config.toml
num_attention_heads = 7
num_key_value_heads = 7
qk_norm = false
attn_scale = 0.125
bias = "all"
parallel_block = false
init_std_up = 0.0245
max_seq_len = 1024
Each number is 500 + 40 x the weight over its row's rms, rounded and kept within 0 to 999. Layers, rows and columns count from 0. Numbers have three digits each. The size before them is the row's rms in percent of the matrix's.

# layer 4 MLP up, 1792x448, rms 0.0458, rows 1212-1333, columns 112-167
103:511542499534493541431524489472469485545525437489446539467478525488533476586491489579509465505489512538465494455496424432523535543492457462437540610426498538427517515527
107:486564460444440481488518516590473447460499506548499539490501521551444542502496509510521490580482577462504531533458568498515501553544528541425500523409483534431443555557
098:578529509462500488463527479469489505512432548599492506461501543473461525508491519488543422581544530579562473535521455499509479516496452472478561437566564459477498496497
083:478484542508438488517523543476510446475514558489504525476477471540482584528498504441537478503556587514559502462476473496510422491497497492452478604434445406434507556624
102:478582517510470483576509559518590492558549563570467470491487456542479554476478561512490491490509523476547501515509506497472539582563410555579488454464541515487460482510
077:466485530457479366544473523465482494469495622545504483454492492531549490509517484495501429530515461536569474467557501502577454554447463450519487550470553502513491479493
094:492447430484499412496480543445498533499489543503538535451529508561518479414527553409530485538544480592547472444458577486529504449575509538521556505514447530542536553570
088:438508495520458461519498525534501436505513556467436491492448461496494503554455521532497539515528560486561482526537515407513536582485508488472477565498544499513530583582
086:528537527517366463524447551457525494502509558475548533522537475550493498537499538497477452542475479473566471520506476520459494437569527542510552432476433471552544431470
101:476433552552500511479457499492513408522494497457471527468524508465488529515464564424513432545545448495515464412483503517491521517520430596528536522511459496524535494514
082:417486494464493444524523508444530515497512469512546504490492499584559515518498520522502511519451475482400440450438473456455527468524445503534473578443500480487483569540
106:570520508588476541515520534546489432493459488434445506450518509431517479564516494527541494558444429458502501490504521512473543455532522527551485485440627443473498539540
098:443558534529436496582505525472493522485527505597476471542581424441519510551510602491499455546504516476503543510565557496539486547483563496586524524505535520500444515497
086:547495533523525541552527488508492492497434550516500519519549542423528454571450488614529459542537510523500482473545473513482522538478441496452504510555499457523505572535
100:498362517470510476598534528556489465473485514536486504480487480472505447411457532574478511500492516420508443416484521450477377528489506516570465539531605562434459602472
091:504530554456457457478481557598567495518432516555508477463444516495501442524440516485497491493465516469574456359464534536479495543463441479572443495452524492417493523506
106:523517473426531445526518597527498447509508513534482497459517514478470556447509555499416444528539528533512494435445400474582404508452416510521477519517531494458522442545
098:522421517457453508588513537494487455549455466491500499470477502480439547507505510538558497540562499507523547480518429522470513476540499512587514450509549603529478536509
100:505490500578482471534442546454467510500477461573491516517520513565594488435542498584468509471554425545449518454464434475500507465462433583503498484482511442430479488485
103:554401525483514538468536473462516510520467535482525554464604480488517422510487495500511512515498524499407494509486528568591386456533541500492466455481532483511484423522
090:518447463528456454453470487539502495508527481524504490499468501485463552447520526515459552510546544493568527509448562458529477484514529523529570460561466458537490486477
096:556499500447509393486473571570492513486444530521536466532484508435482479432458478514512517513511437538498541489498465474488496492511449555467474470524491440433484543513
101:563505506470502524475504526480534568530436517551501517529507522447549603527578524515549420520436561420543504473550539525458443454488530511492505508437468436599499515445
104:431528582521528505505564498542508516529506493496489474564525477500588541497508551507471537462499478518483479412481499536499487484446511475529553525504563494386506512456
109:532561475485514558468558503548485593508520503564461552519537521496465548527510509482439551478439483540442441478498496534472495404537526503500490470447437551501525523530
103:465499491467455446515468545483558526533492474499549588517496521485522526468541503492542424561494481503505565449440543449480457487599480429529488514478555498527465532461
102:472525626465432456501513517488460533510460524520496474459467522422439466476503543464554385509487470473453549421496482560503479449485501507556530465531444560477492483466
098:565462497509564484561570578473542460492457569464558532500436518514503522484454537487523469480514488509486468489485405493548557569459459532495500491445578498563509544516
110:577511472486468477500505527542515437549477492542474540462601524477489524520481487544493519520548566430531537510544449520552469529492550569474466447468497417476560503505
103:518463477418500466489519486478470500542459555492464502554545467583528403508424542539460465465449507507531502495446485504473474567478478485514525524454506525491472611510
102:528538532495451467577473510526443419499465513536561510442480525488533538439457529520510509475538460486457569547504527550474488462540503554432501465507565539554467530445
095:479483570498537476518517459424580502445467554562510485535533402568533513520479500482479507545517527549506469503495585521495513496485546474490490577509492448521494484580
077:400477479493567485455538507457472511512451559475516569494453559558521534523539517441462587537510470491418421476500485489475529522463517503460515578476559451516451554537
099:542551439499544520570561545492504485523521554569407489455493572519527504453513532514459484485461522483446567491487525514486501444466557415485520527459548500529551452534
094:548481506489482426579520521463527511508432497495536490471540520525500517490576558525526470523560509546484488450462532558567480469502517476486527524499439472524509455550
101:507433529472507502469543474463489623508449519521441441568532570513507433504505530531555469520526536594556492542466477520476404497458505484508524509489484519419520535565
104:532459506509535512520490484487541495560491506518450504489536499466494483508501477428504413512488472458446497525467546556518508522478532505456489471482447503559541537534
098:490461493486438540527497599473494530487512535498423490482506516491545531435521468526489526442538476507443558511485515429567481597456432533557451418467490561475482485490
106:487477548512418420559454472474492510505463581558470548503561563497429509502500551462503470499483539512550466452523428518640497475548524474526504561500503511495494494466
095:538516462532526468458510498512518503520460513525477498525502436468568437494493522500400477496489500476490437496500478460470514491458476514429466496521497475501545582553
100:535527475480521530487534513536451542484513460576499480497562538502488506491485560593526424553481444511482489470464513540487465480520450528454457465509505490476498529574
081:460514425486438370558447511437541507476429509512542464508480499478513490484505457489479540514488507491562454517491543492549536540530506550516517468465500523499468515495
096:518568511447458505574505477522488484509494505523489475490509540432530527523483454446549501482508468410392497525462492519485456510532485462523551499524528464478427555520
099:487501628498491528545521566487465501485508469520490502474588503492510502464577614505581534553472465520499500470405483521497421431598508540454548503515534521467520563496
097:446470526556475499498513487540459463519456485533488505531496460500503496505522553504487445536460475472537504519533529505519458496528512494458536489553532521534512541527
096:516499524515447429552502595455491486506478556501501426506474463546543511455497506527510440514540481527562536516501533506506516525459496443504539474484457513531526590481
109:506530525537526496506537468584462461547493504460396502410474507463563456482548510498473487554560521519506444499464495528470507537535453545495463522520518491419537473494
087:479482560441508448487487480452428533546515501511422516519584512510472472522453466503448527518467440450480522503488463494453520448517554495446529531543570502476535471490
101:557490510514563429517500575499528448532465623512455467517529469477539456496587491524500405499497581497599515491472533541591470435495470507504482535518550468511473459481
082:598462447437490455538464510482521523473480515545477510481481577535530486500522479530429448471512517494503528516508561440542572551476482465632511447519488538486517434533
091:557515520530536565437549634519494506515465585544521467443530474576458469513504468526495507517473476470532561513533555452551500479453536460502529502439442501497510491513
108:477525494501474571604551458534456480506477463476518501463479520503538504470496550463548479499474477409551492459443483453460479539499411487435554528400463526460515524495
098:480540497557426487552519510530510493536530607494439541513518511543578552414570467441528556536479486487440518493463471476478499480538503562540509473430497448494465559499
091:414484555464462494441495497483453522514481553458504562476579478507522415508481463449554547505426470494510458502497467486511570454522520514444531575531500509484531505537
112:483485558425552517539474586496544464484473599534503534509477586467480509467474511500572490494456459488480482457467561470450489426548546515514554495516521511450511507496
101:461465524523511476511488655464553412534473568459525520498454540413462497515505550444564477527522520548507478496430483496556505546442422513503487484467586483464511599498
096:518535502554425419554475562592564533495465534545473518448649550524510479419485505453447493529499530470534508518536545515477482464559501533516501486497456447483540473484
086:412482549519478573473562486530558498506462485516479474510493424491476469515545524550557531558513440494477458513497505573492486523455448535453563538454451419512511522497
096:454526531553449471467503480503507458504512498487463511476589509423508489523448471440467483503530453534426488481548493444616432491485467487536501460445503511532482503502
091:507480559473515475474550469445508542480463565547533504504522517540448478457522461495463572510560493573553509497554514523531489439499506550530557481510535443505529417486
107:490539488565407446590486515531578474530512491510430494449474430441529466504521477466489498491418534389554544518477456451466488474466521598553593473507509464555452518488
097:509474541477505483574623472488512543535499521531534460488469523534547433545471560520466464473469500460508517495491459534514479544499510494532523486445509462456443510498
093:481509476528445432469441584549496518497462545503460498561537413479441512470481463561489514518455541452472503485484574398527481472506486511477452554433491572479561499495
098:484524547537534518472505504493444509497454518484515483516573544486504472513553558463485521512522472524480499472503500452617527433579409519492536564466515434511552500515
083:403501454502501548446500434468481572468488447521476558466522530458508493441470516501470571471540472472437545517495507430460504507519509552495527523488508490460501528441
104:469406493499490482492513502528530500517449540503488471457512459493545519515478501527506517527448498407516544497438506541471459472427525478514486483465472525481471600480
077:514514503538447577512513522501488446510464585454471527500558542486557555468510492457443513501496524436494469495492503473447469551500525531418509516478472502489498506555
088:489527485509458472482573532497542505523583550536485495509455547485480519489491501505485547512508547482521551517484446482437489512484434507526461472512574493534496471548
106:523461529533511517508569500530514477488472524512502541465529536470502511447493518475514460504565471460495458484485450486582423608507482539428490482457474438479469472482
087:483449579451563456506529545476477516477522650493440557546470547607509476400573512541521468485538490447481510508536573412555444571499463493515529544496506579570482550489
110:453457534463503437516479515460554494507468500530519506492521488489471503438525524498504479489514518519553461476480459482542455512486407526481544454459502525531470436513
099:492491544553505506504503484486595494509513447516492543557504480473441538517539508494443489486463472498537455477446426466467390511526477519472501481451477527441529469479
087:522488487550516502476591429494446546446453516498552476512525575508537501453515481550458462505547578561453489476549492511497557477456497533461500468502567482543496474513
103:512482578477402572512545491519539481545459532536503483454492518639539499505540519493486495499543494501537590440527465511449476523552538476525482519461548550523506525537
097:443577566487519522472464504497541495474503528569423482500504487476500542499508472529488579510478438557491543528539522458452499472518509476512508533522485456430528437484
105:567511474496498523537598484575463469509515638541525489473489543577512480473527495506532538502479562395474586528494463460566478609564525443459463471443545505463540575497
085:530467482514550437519469549647573488513424529547522486480546545508515577465507458421533498485473499471447505480496539520447501489470539513456491520515512435531474436458
095:525412527549510441576568466480526467505449470484497532477543499529494519490588505481460472576449609541525487483495553440457559485584511520487519548512441428474512553508
076:546480505508511400508547462476525497527495514474468423489494594504540493517488466466515444549455494471534454505475529494498495619495483453456555504502493572491498475533
098:524455456468538545522504576412468489496496541524503600419517474588478492504543532410500489482462518559555504450476563460554486532503517512522487542480515479513473539572
112:494507555433476466504515503469516445506497462563453517446521557441490502450498539526544536502553476494461471495437515608492434457516553513463496476520491431502475607533
108:572536480466443513528538550495541466525509514511484524505461503553446491480500506597502544486597591579504577487517480480519462496526424545504532521530517434524550484514
101:598498485478467433588482560482597521491512479505489568496498548484527493462511499539412482567546554524505450527537541462445484512459489456541486506492499465488443478512
107:468442497503513524547498491443584467491432523551500529448504521490482454405481470430526496520545485396466491478530517520541405480470536493538475492526529529542535497574
099:475535560486469488474514467472418539486497556527459451550581474412455437485515513408434475543456527477463437470506556534453475465485554514531506461532455497498511538591
085:446521495547506548467514488531561535535527506535504536522477450503484509476496539488467451526508514429506462511509489550499477543506456491519532458501547549504441584610
105:518565541463415526472523576548461541491503599540526514461541528534478409478530539516498468473478518530527622454525567510504495516561471494502515541430542534456493481483
097:482544554509531498408521550542464424501522500547498549459504518477485487477450458503516514539485478493426494520547497487470477509469427493548518450485567450523514487491
096:545466557524432514448500488613513506520505474501498588479518538456499517530453467485515512466447586495504464446524441470524499519536417513529562502450620526464603473504
105:472463522509497521511506512479463531518498492545454542502480500533572531459548575533537401516537504441489576502521455454510555488463524550534506445506481447512543564499
111:535494522545482440519490517566442545509454517480517500433549513480579403427502505608532464496577554424502517517488520493497496538491462455474467517500526390542509487448
103:473448577496462477533495525486464528511497516586487433512511487416521550494510542520478484554582444449528480495488517517481433487476499524512534513510515487467491490546
099:445445502568540440513526547503567493492539496527491564491485482544523505455553491527506536589581426496527443515465512445517482503502486507498503537530451544449431539520
104:571542515499485574583604483520483517552466439513475523506530462563518472454503532464551444481517499491506478486485467521459471423492490553503556500493497450552592472561
087:429487437429534427494517423490445448509497499467538554533476575518444537453529489523464571528511464609460510455477461491499464564579477540485486633505510539523548536472
115:499476525502475525492563548516557494500474496568542503403531536487484477416529547468508430499511600494463587468477486517514427447526515456541474504471495483513516471491
093:497537483518516533464542458591417508540565509481555529539498474582506525500486478492494611497454484520500517507437514450465467493546511550433513556467471546556485493451
105:516444480467472479610483464526458486546434522515563585433569518497480448542503498418520497531495573519479518448464390486504491560490435437530519555445592488513470499466
097:505544509538499484547540553532509441578544556543568500415478518460489484495504522491572483503596578488504452430535443531492476518476381470451484552486523497524538562528
099:513490535459499481480494484503506532484495491476513555491561501506478526469518486522531474482501515555487500519477515562503468479580538503497551457548494540510459520488
102:523589491479497454527552460488475522491480559561468494508492444538447548522569528422500473556459586500533568525451550570447503463628503525454535541477397484461496499479
103:471504553532503427487503508452554463499492492474531485560572515464465564444512532506478566548509474580451514449475460543552429437509529516510445515541495479466484553557
101:489558523448462495502502541476492457529545524488480585471486487476495524482508536540492474509455532505509599437514527464506516454503451461430475555523528481454460564571
100:526461506476483454488488485523535580505448503509393551502601510499511395469573554518508433561560488513575492451492571487468531546518535575488536533489476460549515472496
103:505497502463460530521533490581498398511485527523514494510472521475564506481502474510477419467499555451493490514421501497479528511464542586479537569510515474608569537525
107:508497463521406472529520540563485519525385529524490457448521555505505500505568545493450521531442483485437576369522459553543507508571432511478476476533515538456512529494
094:550530514437472392497511561581454515536512510468462532498512449453467538517536454537650463610478456498555535491487482464493445505512498519495475550507534562456533468465
106:515460609492459489426548501470515453475513513500498486495581496497484508497482536539516532480517484464507524469498513468585525490427499489482581502438611538590475527507
105:504454484519511533532503541462527476579512524492533591422529504563487557447536471481596561476477511456461543495417503525469540378491471495489552541483480420483491465461
101:570478517587521471492490474541443550513496506475426562514516442523561522509459523481505489508424476541534490474489483483530487468473500481460545514464546423432531457549
098:547433519551582416553516526501556524517461462404452533464503439472519479432570523438510483485539503544450544506451558492528488466508535491551497545493467479448526472498
104:541441509459493511462536512500572435557542433508494540548492491518498522521509550518525368530469466506564508514431471486453468461487437550497595517500513465514517484562
096:504573471483525522415481499416540462504483562593447486464537528506545476524510509496430416517555515535472470503554496462516484491441558536504473494456466515556456491571
092:431424471472511512503569631452502506506494538530452509437538542545544554489500504479515524534516593517515518502432513465494462535485547476542495615499477530457459642444
102:456570516436434512391472463528574496528523506547559505547511523470498516537511505508431564529473489475494493460474432539517465533513536533582458431497501471594529461461
107:514540474500436561511488502516518461548536460524509570520480558497487488534425474543539500461480467507458577499477460501600464472520479498534453529407475569466513575515
100:466502535493457516517472559520568448515496487556532511436503475506560515448535509453512486465555423437509546476452533519490496450556498531551479473460519417555463478438
097:504503563542496498494501505496504541489536488511435556532548600454519459474491563484539509526450480438505525519502523525573516558530490476525496445483492520538469448521
090:458492553524487437438504456558491542483488486539490494549582516463453533491486524559466473556567606506459430489502518523533426510535507440500519511488516512534494470528
103:506451499529504494483531475467487498490513534526510520536466528540459539536472487505544559480507582515523583544470526478457496546576519488490534559487444528454608510523
104:539495475537489508530499476530500440514504480491517525512496474512526502511515515577526507529489486510538545528433514502452521490514465519431596552457499442518508515496
089:576483502532536552476552531522443494511494531474498528538440488515535528486495540498463525536453501470519473531466472503490517527521424453447550565448615526521558515574
# layer 4 MLP down (transposed), 1792x448, rms 0.0419, rows 1212-1333, columns 112-167
089:534471402499502468502440496504414503454522478479496463547503498507493501558536502495456532531501470566473456560509557523479487463582586508528469504445537429487489474483
105:539525574463522507461498483577470508507549495524519479515479573427535490495475448527551532512432495565534508521410458437502510461499525538493479494494502508438536564489
096:559513476495474468524529564452503517516437511491535489515405517475529510533377477533551508495478519488482423581538500546490463492531570476515469497560507550497472486530
078:491536492479495522503486479520555491522497561523491472509524490523464525512485518450460520527509446511492480467560528497457475480475568500508428499483467530461486521523
109:440436515480406449494451506479523475541499492497505546505480510486502486490538504502508490554507502454435497419507519545487451535460519525464476483490537440521477556512
077:516561510556500501482500528564467551493521443457481560527526517524506553545531560505470510458467482479406524481516425542510470425466554537565466429515471537450530487493
093:406560526522508501503457492478498515452538518499520429544576482466549546499502568510489545520534521417457469452532551556427570535436506523498537526580543469556511479533
079:465481550481439469524492513477473522524547558484536465512523545419538403491508507525472489556489463500461475556478539567486523510545605418454465511543471537503478509511
082:542480526481541532415550469511504429600547492529417474597485499488455528515459531588522506551542563486485478517548523481533551518456490503502499490474528489497527453568
104:478525475477478507482427458467551506590508489511497534547465482492458540517453431483442554419535499624539489509563507492476503496472496475572494432469466439570499487502
081:466460511454525504478503520485465482520513492500541522584534390483515460500485465546544465467483580561579470481550522556550486495467491553527462453525530488540554446436
101:498464515509531504442421471469527453542499562528508458476462487505596492437459459533504491458494475478475540456454544545483526549516476428519518500498533511520450429524
099:484487548504503465517489507576485502498475546559482499502559482485491552518537563456469546528474491553523478581552469439518465530522503505484477509529464478541497474441
078:501377463456453584447513477473434498500491463474493497495508506567547513511531452486552552521478520510481435535554512442489581469592555565530523555507490484481477537436
104:481536547467451504529539492555454464593493531511516523480474481459408537522513551523512432490514452528517464567467567508508540477531472505531441502433459508496495527479
083:561545485515483483473469523445458534568492507482533412451438490499456549493498496500475478598481438541499543576545448481477538506485498528478506494492509522482484513481
108:518464407527556485469444509509490536444500529551541480484401507526517505469503436575458498428491504568507502481503550524496496420460516533515506547511561493485536471468
099:595483537535540512563476499428520481424531470498453516518517447549439516518465415440461479468497513566518461531471510517473454532571437499523463489499505497501476479514
100:493462534447477504518479508506453509533434509524511521480533488540419490554440464510452475533437512531491465516499585510427461445503556489478557481513553491552515493520
107:479536528526494471501477472553540475572439448532491512461487497540525471475463420545453459381547464455436514520466581527520501458524496484525468502509551508471562485440
090:526550511476465438444478508582404500522523459500450469545467526470524456539515423546520487529532470564525468454542470425543531554540441473454476474533584512444514522473
096:519527617557532457459540549487525516536545489534602472453485504462543528554481510517504458490528550506485475525540494510462524530435502444527532524499532491514482412518
108:507548596517414505496494472486502485480490521542443515536392489447531464501554609517514497541533485523505491486504470513452542472446536450486481490510498478455534475518
104:455546435422543488421463515467529496509507551548497455469438508489553494548430382531494508484537467515447547497512528446502507462459544480474448496540476522515506495505
109:492508515512522430548555468475494490384473526446533499447523468478500452479575519526509484475475546537476499446527445458501535462425495583534549474432478401429539514550
102:491527518538465496467540491449501536537539501498447516422517526503493557593522548542498474514493543546519479526490419483488475467544511491576500461528515489513418583527
103:500550565476557488498503463471455432473517529541508470480506532572472497499541558516432483483494490451487417476463519517535542510506467555483520558497453408512518494565
094:409506546498490387516535494508509482361514528497520506551454499478482445554538464459416520468451546495474488476487502575523541503446437476515483460512458474489503565470
111:525481446512492526518451466557547524448538407474448512463485517551502515567493501462453479471521494522460521519526524462503526429568576489495498505528538490430550501436
102:521475546548499513452531496530444460459469455564463520482522527462481470448449479594486500553510508499591480522469518488465549459608488520467441519530507504471489465454
105:532583456454551504568430474530447435490505526427460520510504477436450474502457430463540496498529487478456476514500555494448479551555536409438521478540558523518474483464
091:509566517601485495428532483526484457514558514418518471516519528539512503511438496493459525503538437555460517484494572448526499484468574487515508453478505482515478510547
082:531500547508468536527434469516503568475472476493546464533531493474492532529477410548487407468593550506497545517536460573552513441496537510491472416478490475472535497504
100:453478461537488544509466547461451524494556529483503537522492479429460546482503507518474483505492511519473473528543511502511498460489556440483518465534489452465480575511
099:522572544506543514506508501489488510594579493541566500553465467516541520502480515476504446472505444475577491506437522481459505490453540470520462498525524501538470494551
095:486570582549422511489478535524533474483587433411503526508545484538507462561479462511494522465451516442491520552392501429481466491509476440552474531490500504435477482448
108:526449569487454501495508507449510546525439484463538430448530438407467502565515527539534525466532452484523504459530505478476512472438485419478461513526508528473451502507
096:483480503482484530465467479478460479486465531457506459545476470484489459499543397526440510479473458510471486502532553488471471428486526479548528506473454497534491560512
111:482472452487544483464447490563483557493507461480458470462414536501505490546513437478415519506513474540516503497482499541480385474517567499565515473515492497527479498538
096:488517527574516436579495502524512523443457456499447482452537495518493507531481453517549502537487542572548499507475530476447543479516487515509552491495522484530479427454
097:520457515487482510499510532461619539487527493525454455506527452482528489557526445534490445495467538452547540484445457498472519482449494533490520534564469577523518533438
083:521515615534549634457533492568526551539504454508455481548551503483498492538483456551436486418516485484450572539563451550538538477507435553491464492506539470457513481415
099:505481506480597508489495514499471574464509511471494567503494463518519463468473573511511514479491504532541484513479500460465495476521488468410477469521551520513487497491
103:428491520501469502450557475573459512558527494524481487534523494476401487492517418403491479549447576547488507518505481572523464509440478468483478483491496547475539470427
096:462482494529549519557508522484448444517595479495471587517416485496520514442554466450499510493441440486437471494494512517493446552541427490539517490534534506541526560535
096:462438493452538602492453545436521496414515480546475536495494489457490519517537528451508515568503481575458507457485453524465530476494535531505442525502507462472479438472
117:493534494483569491469506484473465456550484540554533440557497477485536445522482388440425517489422510515495450484532464457463487576560420496497506469476475488452556500535
084:543497480522521468483531507562554532507474483496436491541466530453522564487464475496561463494512531557434470480581448540472475514488434464475553427544579493430441456595
100:530449444493535489510507526519498512542472569525518521465531479498483475547514530499458476458466470510545540497507542502525445448519524535454477465504579512501514546507
080:528520517543409488520434448551452530534517436486477491554507462469509425520515530544469547538502536484480485520558516531516478522450566550441527441548431508494471525511
090:465498494506528525517483481548484585471551542510500507557501444517489492442439429492499527440512481519489509580539520477491532506554477506452510409501478448536501495475
120:502479568503486454582551478584494457471416490477534597503519578484533537513562473478497436431493450514544401504522506534493480486525474556498496441482537528501440527465
118:504533467572502462457500451551478499678534521499474483464413529499477518525480498459460539518482512544501504555487471473495509442509524488461475515479473516499509567483
090:560496511493504571508563564549445528551466468449489424519520504504502468453511489448478415492578487526503487514491409512521493532445486471486389464493439497502450471574
110:516457565464429482538517491502516469494494535477560536585497583520440594488478533519524568520492475558495485505530526500413455606631441501464507496578466533477540562442
103:499525540517430553463530535518472472653532426522523496548495514458532478457473574483447480493462517548517505425477532500477548544469526540538528462506483481474531454525
098:524496554549490477513463574463506500476524479435430536441455461569519491511463529499545481440526531497500519527478496417412549443508420483538515483464540507508547511529
085:432489573451504528496482424492513521496453532563505478535536538558496492523487540555541492495510556428530513509529463533440515512475484524556459426502538491518487464429
089:457557519431513537546524478465493483466477434529513460549493518520471470458507536493514496466467487474527456499477451484452510535463445537479541540523458496492489489425
085:494455542504531530437531428498494488514508490446507529490426444423576445567501405489503482520511517526485467517548523560529522512565462439543473479564465484515431440509
100:506577466490509486462497555579508490569468512490463490409520539518495498537500425456552472412461474499511490501481485510612445497549480559484409423503567456490571515546
104:525466559502433525437523457537565556589537357560496579475440482553462458522469567547498505499532475440492486508456492496552450557455469478518531514471527556481482494463
084:483477538506443489488511496548487452476503419470457516546481522499577507485460536534496441533450395452505506470488501505487474530470480509503540439530527570543457524490
095:450493499482516549488551484519455479407505559543456472482427555559476541492463474501524478456483574539504544565575478530453491544454505482488424498476510519446532493469
082:536482601486484553447535472481477536539557515474567450556467490460479510496488451502512486454533527514532476479495455504516526559520473485482466475544526434464509456499
108:475423478539591513464529538551407461445480520446570481470514531460491585485494516515546467558501513481508463480501503534498509524445523476499410511498525542457531573493
081:555528574514513591479509441557458525468542596535501468526491487491556490540486455555497408457500466522516488468467498529538556498553445494518471401570523438455556451497
094:502525462463536431477506509487514574521510546474447484462527474514538500520540494518494512518564468528558455547465462494524470497555470486549483437523505476447492484488
113:551455503549526519511509476554496542569458421568500500539526497483473504518479395546499516385523555461487522482470550535486591509505561509499530490512591576499542490433
076:521460484542466523532497533486495545509476541520505432427475489386551437497462500519493453481450464508486434479437525612509511470471566520580512486476483467484418468492
114:483483518481528524525441529449519534407477531522473445428494423464517515448548547485554471397539498507504437513475497478439482505492541501487466438520492511486546486451
101:456480475476506499536496509461456475565467432500513539466522532521476524445463445487488489444503524459510492494408462492483537495506529454503468465508548399475449558452
081:536493520511450531524581454515422445442528504511489469532546568551496505464396531515534480502483522534546497521455516535515503489577414454464510452517505433534533521442
107:471440507466513476496503449480519509461401543468527490528583527434540551515548532528505525541487576519486494490530518531550509469550572510526498553454469557558524482498
097:500442451496532477519424491517547463530450487503550505522527523519480451485463552478446432486500552447565461510588460523556574588447505486444445464525464537498501599486
108:537527454501491500462555498511452499474499517427552456524555578514475512504520558523512591497471512503557551519526530421580534486526462416453473510487480473471461506544
077:436465563466541525471478469419500455403492550471438492496545548490496508444546479567534506540562555516529492491540459555513499464493370479504537429540515522458469419518
086:530542533506515520520550459482484496404565483546501471567445442504470419512453430496461456499475479531415499551483475550424485550427417417586436502519550531472461487570
079:563534551532454512469440478457515587553514463512509453483510485519529501522547513575538425480513483481506545485600504567540516490450489520484502416502506481550503463505
104:462500474528484518510450538475541446480597549515509471483489472498580540527428515610484550401456525414479538507516440511445502504485426469483542469505533474462561496490
106:511448500448472520443408501432520487415453476428526464518439501512467455432527478491490549496536535478462576479525491518474500487500480455468510526523409533520507497527
122:472540493569525494543496460470452422555551536484495537503450469429458527487478433546540523529475435466456528490513523483479481587488481540551457482533492485544426494471
097:475509525566499517464473509503486464462464450450535553560517489577527515485462432472488582405410514482544522506473512476510505426513468476502541497566583489523527489476
103:494572444531463491471458457472547493356528501429489475520480452481510515524482414442480534572458521565462454487560429528484481515520561539502480497510524532471468479528
104:469488419504478499531425541458490501347477506503475439447387447515494503471517441573464510453504471565503438514490462473521482587496432452436512545497462478501471502481
083:519506500543463535534432431499575502503446480516477569512520519431504427453503467589513447483566470474473483487542434570484522502527541546452421533488494487476495482502
110:523511528445450477474486459557432481485413440491515547490531479558512490476482557512512464490472446551426529545548516486515531535483500452485523460516519562509492576470
095:484521487544520530487426509480443520512478529550480510467503502532436534511543482503542488494458451478471491510470557467463548516529450476483460487468439493453507569515
095:519534498520581516478482484518507542492559487558545522500529461512508489514484546481469487500473458505496495467419577562436439477443522501539519484506565516504574510410
109:536464547461514511576580516489464523478515412435562562480490509560485507555427517448477489479454558499484470523466484470451524519534473589500460536540475516491475543577
106:514532488498470467528453521473506516549526510493588514468487430581479560555527475578493436447408579534493437511505457488483513502477482507474505532429526494547490510459
103:509535416498471532516500512461510503284526523483513513472440496491470507518466419502488478433447552514472535505487531509484509424497507464538476483448443482504502554492
090:486524462489479502512467457518499529489476484516459444503457567487556492551535429483579499544520488557486518477593517548428562511513547461491491474509500544429545420526
100:448532479515497572503555514468399534525511502487458509542527444581499450486557510520535496431533398613497517506484426436572504532503473506512544543513444526497473513563
091:490538478486438566511523477490464494554482489472525483538524466556539529432583523502543482453448495408519459466488490503521534503531488512490476517513511572549475482524
122:530507506509498534506496538524481523510516478516506456512510482512597579466516514506541546564507535517527519503539495543525515541463460467528517532518539438511533491492
091:520551525465534558519516508435541573494524494430487454459521474528441467449534488443509435483486512495511491468447512457505496502519491554500449472495547441413505438517
111:521498468474517503496513518561511523506468563512554501524487511542514433521543467500536470505520519549546494499416556507476479460489505562515517455554519473478551493512
101:525466560532497524500517501560458484537484568446545514504549500498538461560483497478420497515574528588514503485427534419575485469485544511569525503581485477472450488534
098:512509485471522497544550516555468492589505433496482521486468505524515513495462435480568489552457502507399511514530467502512491470455490511457496447530523533446429499527
095:527472509525507491518460458569451489434506518530506463504442536472520490566548522542440439482520533450431512555548465462555522542497520500544558516423436486545474517469
095:450517485500546559432539464557606551450494544458480557480530527444475555586429405485520546502482485471488578487497518509494553569463581529403482478428486554495476483502
106:484479479501464495524502534479518504536547561486491520516491477506498508555436521492467506503419524519521437558574493487512471476484415474501533538495551509502467461568
102:519466528460473467463541504538452498494510559527515480549495498473449533516459612514455482605450479446476552563472540547529489448557480487522547531529475510440485536455
101:493449520498511491600539516453504515472514498482457512544478481451602418517514484522478576522534480511539449482466506511441522439500524510530522505483606436462531492494
108:545526493514518450509451501567503464456507454450517484531516496488549490506507527465491524534532513466452541503496599413429488514477484473519484466492512488441557529503
085:485520438538515517476575543525501501511484470517548489476504499538506494484467359561555538518474477484487473488466537446502541504542573534518484513498531483429514480487
103:480505452511521510539494537520443469456512460492481532480525570477447546495522480527452520413468509511507443545493480491514532499482567496458498512489529544513486565479
101:519476506466473507566509512566503516436424516449524455514480529476498519554473479597525480519513445538449526596502549503502532529416521496525497528526502454510389513492
091:450594471525505541517418504520494596467480515508467464437522505514450507501471508407415504433482454548487545518489443550501546475484497465479571446559535502497495535520
092:516501544508497518512492533500476437517545475516501451496484506497394521517423484459487569448484519499562482513527499514480434536503458549543525479484496509462446520539
105:536495496414471533512495495499529507531486489502482518479513497525512517512539443512506503492464419468459479496510558533450487473508551437401482534496498547489476482456
086:519421511526516550569532523579479523484468520478482466481548533536530521578469475421508485538465434447448576501567500502516461444571543436500489488440534531459585510533
084:458456564505561481501522483522526512554535514480579509514563447528451491444526539527468445483531529464514507580529451498461462416502483492577474456477484479526509558454
104:532484471536534492493459479493471484426495447485441514490467519448521470535510435526456550496499468491455487471512508527525480502469536491499482465466466449551435425488
109:537460414492483462496418538425490516504519446483468509429405532507557552467429520500539541474433599549487506539449531539477484498465461489488514459505465542573459525472
102:482498540546453482530477507503504505508457461529503559426424483508507504540468538458480556475453542544429497499486510438467491504480545475572491507450498511547455505460
091:536464481489505439543436489547537529428445505455495495441512478530496514478473515487493433463457546455516573491427545436462486477546491517642550574459599499466524462446
087:583476485457541501506533524450410549493577542548543554476509471489450586466484528498550559475409464564489556550469536535511473470542514514498494478490479522489433497502
100:474522515495529478491576446519457504468462500484507512534577567519444462468560505586511447501537405529446489486530501503423484543516489491536499521496487492502521525472
103:513491511522486521506508505534553509500514513454483448499465507455424406474515455560497558401588470523473525471474603555431556522599461523457493545497489494502452530490
090:432573463514484450516452504537497489552473542544483445442498433522500509474425414497445487509591525484464541558540395554516471481536543529519510471519435546514438534520